Part of a small language model's weights.
Size: width 128, MLP 512 squared ReLU, 5.83M parameters.
Each number is 128 + 32 x the weight over its row's rms, rounded and kept within 0 to 255. Layers, rows and columns count from 0. Numbers have three digits each. The size before them is the row's rms in percent of the matrix's.

# up: layer 13 MLP up, 512x128, rms 0.38, rows 452-498, columns 64-127
# down: layer 13 MLP down (transposed), 512x128, rms 0.286, rows 452-497, columns 64-127
up452 108:148126144139117114094089176154119072084102166119149122176138113114139156142156127158098097149148120085115056130107151120152161173115185152172141158039163114185098064175138116111149076139124109
down452 105:172163084134187090127140137170154156120173162103096133124111098141147088107174113185099130157078160127130155073130143162119121111179135184134089130121171134153146181125049105102109080159181142
up453 102:101191110137177135071180108177121166149117093066144076151189159138133104150084106178037171065178119160117138167098135103150167163135099145126143009143175145106103146138114133087089202125103142
down453 104:126119135108063145152139181073113163149112093171148221106081144107148112159058180115114189121153099136119130119111107177167152086151143115139174126141166155145123118114123116148147123068118128
up454 096:091106188120150105099131162131125112139185088191112177175147116106151168135137158118060130142095086111112119138101106182104147155122115138115165173119157130103114191089113106086101170114157099
down454 100:154127172140184116178083100125105102083114107161110137108074134113133089117139133159120150079160090063095109175103111119146143106173122111160116118174131110147116118102142142119143107110093162
up455 083:119099162066091103136169074171104130116113112145145179146125190144143176142158172130063134164106116159103112120080115131144145155138153112128080098147179177179160176089146125130139072158170142
down455 095:083087166111119082159111106058143091131132117105144108077118105142171122144128117161104140090181066062155158134094184078109080101117216144132109145096127158133108143160083113128107128072093100
up456 102:090142157166113124190124108161079202194151173137116071179116155134155138178067130162189132102107109185153142095122144124082137115112107126167164108163155169115102147154093100128088094099126110
down456 099:091163141198113114098117148123149140142097094147171128165087134136112180050117124152115155118135122083101093155177140080105120130113139099132096138131106170049071173163144192062139093108135161
up457 110:094087095123158158170124119140106115172118102109177111090159182145112132126124144060106165155138154177154157091109112084161107155124145129127156119101146067182163166160073129116174141146167146
down457 104:118141145100137134139139044070168124169132122105093092117135067101139117139155123107128178112108157035114146149124111105174065066126110092074115120140142135113121079152091113133139175068122161
up458 096:129188179175087116126198139140147107156157134101098242100131172188107075089101099126148116114112150145075140132175175125097122124184147180188120143143135085137111143159179113124139128116190124
down458 100:165117116157135091124102175069065105074152143128087215083165121218165130093145151104136101110171132151131140101159094064166163181144158121140152141144151155111172162169122137125123089102156134
up459 101:049128131118149106076115108130141112167097118153092162113170128050104111141141129106106180131150159094163085136088142141184178176127098141110157126099106104140118123093102173145063126142100152
down459 102:140130164134159161101117156099137097127113103174127101150115088103101177140179091158111075093114077176137153091125166058158151147109144074060091144157162153088137145192115110170141122127135180
up460 104:170107153199154170190144096110120119142152143131157160120145135142082091131169165095146186158115129139150133127158088175128124144109080098071113121111163109202166175155196103118105111135107130
down460 105:137159111185178111071093155097077126135165124110105128115123157169122153103103124110105149097224104115182141147191141106122123117159091103123171148159149147066125127081145106141093034143114067
up461 114:163113100156104100118056066111126148117160120115113184143134157105115125108122178051118184140127159120128100070112154174084085106121104140162069141165117117137127131059135096151091123131163066
down461 110:132159138119108140073106104127115179144098151130140151138086151167156074095079114110131098154123139170085119122161160088089086143183186174135106153209097127115173146143115148126106099193123156
up462 109:106134169202132140113083158154167070159196142111154104109168096098172092111112134131084092058145132128169175132062079105165170071142083126161125140130152136086158149128135137143148146108121161
down462 107:098163135034098132127047118143100108124158170145131130116165101116112099083147074172145105149103131121111176093119124179146162123164174119136126086170168134139122161091106145097114204111155101
up463 101:146111124127197107078115135105112151185105190133126137120161122140176130114130139125143194141092183067152164136105164100104164126105082154134119147127123095130181131097101093112095151145156131
down463 093:120090059077169131085158132089107062131062105120085126149088152077170106152203154182125080126144197111078142083108119146084156155107089104134117169103138131102141173172100122138106158149100152
up464 093:112117138211134138160138146114075172117091133157094124173153168124154134127101117074066138123131158151129115120166186128079207181113182137141073172118101096085133156121139086124082063143148136
down464 104:099099123128145074128126110129140116153133104115156110143134112109175118131123115144124172186175089093147110142174118095120133119149088121088197104141119100157108095173094095137124060098124183
up465 103:115172130132081141111149127107150131148060123165190106119122135139150139097105152058080095111150099172123097121173159198082067126130135113123111147128068175153096103137123134139115184144166128
down465 103:157175052052124093117158199127116139141124140136190088156127124149168100093096082155157110120143116054141145147091106101105120170131128131224135129137200144121120140145136147199154117083151118
up466 091:073146134167104114090119171149136082105121137143088122219148093055174128146070168133140130111119117135099120096081133106092139179088082087106148140120087109129132080084087131094109134075167159
down466 098:170101069135126099156137182106106153113089144120110106084146080125140160156192143076116161175187097087181118098139141122067128097135131113143146123118164097122118103125119177101089035112190110
up467 105:144153106173137056175176163129139123071096075139142135095152132152114138116090123093139158083159082106137131113126199183130135151122136138138114204079129139154089119145134115107057114190104151
down467 098:134089106109106064179149105072115133163149181103153094140135164136156145168138158099202139147097089136163116051149105141163088131148083132072123077113137119088086156189112148101127104107120155
up468 091:117099183151158122118113113099127105135167139075130171117139101074074163128121129144190137135069118136171179124123123073118122116070176197161202164123148146133098089089154143162136155146152120
down468 098:080127147138072093141186165139169142145134130117110197130154087144113165152152144134103124123185132163133161176105113121163202063166149172111088110143172104072091102164118161180122097157127138
up469 102:170205153128100051134089145145092135140151097120139099123128159108153172124087151166161122127088203104145137156180105182090129140149166157139146119138141090133146147129086151188109138073144123
down469 099:109086109111143125070128121137133127111104130093140139060088124111157136120158127158101140149105158049118119165076106081131139158142099153089113141163125169151104084157174179095158112099095184
up470 107:071165162078151111147135140124162176067181154112132108137136123138094099176149122066147195063178090174117112150113122080149155163148130136090107159114160104197134193074129116099073151120146182
down470 107:112101065115096108190111120071140114164109142128130104103156109131060171136163092149132202095111152125132115190141076129119106134118108152110113125118054103096156160150124128153136112125181073
up471 106:136171157168090109156089091127128128168132193122115107142073129111053080165089092125139105110104168113175115133131178077151097121141127114180157123102145085154125183154111102116175123123170148
down471 110:116189160131089138138139154117106186093104107187179125106165137081117092111080127070126189154128107089065143156145176151122157176121165110133131097177134121149078152181113163154100096150047126
up472 107:145139134146140100159148105138139141136154125136137074167144103133091155105122148090166138091125091188092099105091102135133169141166150078080090176142114082230074098124051069075088068136072138
down472 111:107209099119082089137108186156076145105141151137123125127103104166157147076152119132149147122152165212115130167095176158123177149137153146188123122091102164157169141112083160157108177101118147
up473 106:130118143120143146105129103085117173174093171122147132087178113065111124154131192147073130153146146129079080156118113063082143177146120074153158129029100099084106121146102113082101131109097122
down473 105:136091172065098115181146187125132118120155113118181126137091108082107140137118138176120121155182090143106162102142146166163097099170116124196113146088171168165074112128104082175067108127123173
up474 076:151156105096138091110125095148188079114119110145145089208178149118161155206135104152122097101151101130153130172134151185112125125111183117133126126126073208154219071092073085140129123171138116
down474 075:129128136147125168124066141131124127162122149110146087100090174126053082000112185142185135144091160102073095100091104122156155145120112147131126133162144106146091134134200140137111129115147156
up475 102:113100151118126105171086110118088082190158099111154100052147133140122116175123142062139078152172110119116114068071154166133122161113163164188153095092176136164103109163170151087104112162128113
down475 101:111136140110079109113103169107086120143158071090098160125110172093096118141200150145099133116177120086151132141191136181150108102129161133145081138119141144075140059156129105104092097140160129
up476 106:113142140124108148190165102136089144152114220101144119149210123047123140121134165147126173092126108131121162131108133157097168127141157150119148143105193088173110088133080116136109091144080110
down476 099:104176107085130165159087087144079105095152095095138101158114196108072226125117131184203141121157114120148108118120105083189151077105147130105112146101130133153152189137127081142148146093101139
up477 082:104145123168135174102091160061102110121168102145176150104116104115097225178157125132149124145170120138117129140077147077084134148093119116129118082118180126083168106062133115167161122128077117
down477 078:111129114152082146164129155133075102163208165147142074157129078120170111152177153126111107163146141118108114101174115159151170183162172124100118068083119131123160217119124114128153136092119089
up478 102:170115122178148111129099133211165138169165106161189153140136120091147153166082129167167140115149104155142202092055052153159170138131145199121148153091120103104150149155127172109092147102151123
down478 096:128168152137125103109127133153137151111152098127131198082102124170152128089124187070119103141098165102108086110126099100097102127184096159100116126113179151135127140115129143127107090117157153
up479 084:098149189191133097143184082124115118148132137118122200118112180125115099200110101144135161151114145122129110101124117110125131173124100136159167061145143097047124171179100139124070130169191124
down479 092:060105111216137126129143137109147140169134107113201105098115113169137112140082123163145085198203118174112133113201149187167103143193164118091139089113109151096124138114104156140159102111139146
up480 103:085116150149108075172160142148136167119153148076113116195095118175151167121146099117164126092110069124129155148164068104135147062155133120119103162131128120116152141105140123154119074136100139
down480 103:143108185134107089099084135083115141101167168122114086121113099147158142070084080171097130125192068145124134108153111071117086093140182168171147116136118204173150133167114092161086200105119122
up481 097:123099139103132074096137157144152155069103175172156150136133131125063224138110120154177174136183151146166101155124121131080055148124199143151128164175128126139161144118149132197136116115146161
down481 104:093192131091082124161101149151129105116165111115202112091059169130137129111128113098107132183105186116176156102171139130199166185151210098131136128135139159050064128146103156110142137123132126
up482 103:125172184183097128127174129104060158149115139135131134140140131108156085155164146108119134135170089161116156110121125143117112176119099193128120117109134130119148122126139123065105090123176126
down482 105:120170141177143123109174145114146168088136129142085102109155111163141104130078125077155139126139129125127188131123103112150096106096114191122118080092133091202124131163095113128179136132135145
up483 107:150111167182120106146084100114131095171140145148127185079124169089151119132134143150144112151176094186119112148114103105155116145136118138170113106114122185152143101129141115069094139133081105
down483 105:085177153137055124160164072109089119051139109148154138088129108089148145166146082071123142115159178130090137138201189093144146126158065122094140071107165119144111182134178116105175083080156132
up484 094:157069186129150120119152103147112133147201155119127144109144136161110094076095127134114139132156166135117172146169208146121102142100104131142132119111130183120128148169041176091141082126096050
down484 097:043153113110108108149068112112120112114121125143176130161108103116124110112136113094137125152178106168126168149135113178133089159169143171085083166119077075102059119149107110179114127107125114
up485 102:146161101096101157093086115098128129102144136129196187156123103077118138155068108044094140145153118101167109158121103172142082155101116113151125091163142037095138181140147125177128159098197147
down485 106:153168160149077137088123047141154137105153133171187157112152072134154125114158102129139173111116137205059128121145142147158161108154127128125144115108145135141089191149148161086112179064104122
up486 105:105170112101131109141119113120093136146139134155119043098085108158159129116150150147172088203139144149120155033126125100098096136091126123138164181121144115106176082059100093119145108154125136
down486 094:152183075088108148188089099151059111046133079187109072110114101175142120123140088123105161130144122140093143132143124159123178125146147134093123125082048096132149132128117103233143172080127107
up487 106:168139110187162129102138189095089138100108105095157129095091135122114097176115159128149082110088097160087115183099095130117108159082133108109170141056170144156123090128154119065176167139092144
down487 100:098157071103103137133096131108125111142126133132181084123097205037160113156120173090127092102151127154083162127146099149134100164112134150196148123130129105109134080046138126083121137113060176
up488 110:142158133138168150120174176151106121133059152163122103177148090117105100144144198063125170189160111174142111190125157136120125112121160180091108152109135098137113141080139098103161143169101160
down488 111:117066138134047144136113123139108086109120134148134104116093161092134164057144152129089138137115152186125093094134102070133149106118130100044111095163132103124165133125121132125125089179116127
up489 102:135101106075112110166207161187136147169155148179109105133149117088145089127076087109136127129111089162124097155171099137115141096110127126132130155161110135135164075124075195162143106075169139
down489 100:123130205093106163100142129072142171210089135129098126102155113147097146125151102163136137122138078108128165195095109135140180156115074091081153160154135111106053088139105160140192091132164075
up490 104:141150172152150106142122157146152087147170165114099109130108147112104125131132194090072121124115168180103164092101087149132167148112114165093106180114121105182068175103129111121112167161159142
down490 110:111121145139215133120104108074190083116065128096107083180188116076117169120109092166140126138104156131085136122174091119106110088105169182097096147119118102057080178109132048155188097150148151
up491 111:102069076129102164122122121075093127149119116120128105120187176075121117121146076102106147142124134170163133122063146135064124199134169139140060125164141161152179178131172182132104194129095186
down491 111:131103106091153138148160170134099154113148079133113134125123140125168082110114069192195079139180092100116180164165157118142122194081118083085131206139134118196142158111134140177131182081158102
up492 116:100129088158113105141153181123124125131098124072106176178130124139085108135093173115124172191087116099144078066149139161098136141137134139142172155159205128130103149147160128126093149149126147
down492 113:123159129046108109102180184074137111123121133129131127094131076129163140162193116152136125172120142040117181148143117109103085119116149119026133157151163096076090141120113117113146189070143178
up493 100:107189110081089143114061104153113134094106054141168093123143145110122145127111162128117121175110150153128160141185123144109167132133116119132135108122135121127132154112120159141110097156095201
down493 104:087114168116149155125136152157107089130112139145104094135072092127138134061150079171171126108128170116105151137124143088126141112124136056104086114142140194122104133184091136162199171124150117
up494 109:138128105123138122184110125160180174140101151104123124163116148143125131117142146134131211108113147072148079116161113096086137161194114144124143158071098172100071148156112076170162162150187120
down494 110:125048181144098141233119135095066076110114099100124146164051077186076163167137106117149109183118121088095073128114134119088162173123095115087154075105110113141081079171079181166149112152091131
up495 107:123084119150112096086121125112124136157142139115168138025156126117156136102164061167131141094103071115152109088085069124110138133111130183132127168169086168135177147150136134055081128127161134
down495 101:185137090109132138150171150138074075102096157161136127092123135102118140122069083142155130151116112148194211095176083162155158110144103167125146147130132128156103115151128128164153090128165156
up496 102:070107083148087160123088088131152076106198138137135158163163132106141169084104093092116097127136134172140088119087181126127119126113097163144080148148130137148090216148141089158099157152151124
down496 101:085104078091145104104141109159138047142128086109103122100065146166136117110161164076204153140144063105162105120093095094105122111128122170076130164120123128140125128135137158081166132097123115
up497 107:117105105129184132149113097166170162158159119058141155114156080091173140086123174103175045119165125153116107075154087110111170156088157102119127109171157145088179139135118102108128139116146132
down497 111:082126148125105179151153115102126109107074098089143134153149126103101129118159165103090086167146119164124155167128157042105100088106141145124063094176118133094117169118119160162163126100087137
up498 101:089184093180116109153095104166143153130143114085084125181101147121112101140103150109155155112103117189139163074158091190105152138115068172117101096173075090122110152116137086100130119081093174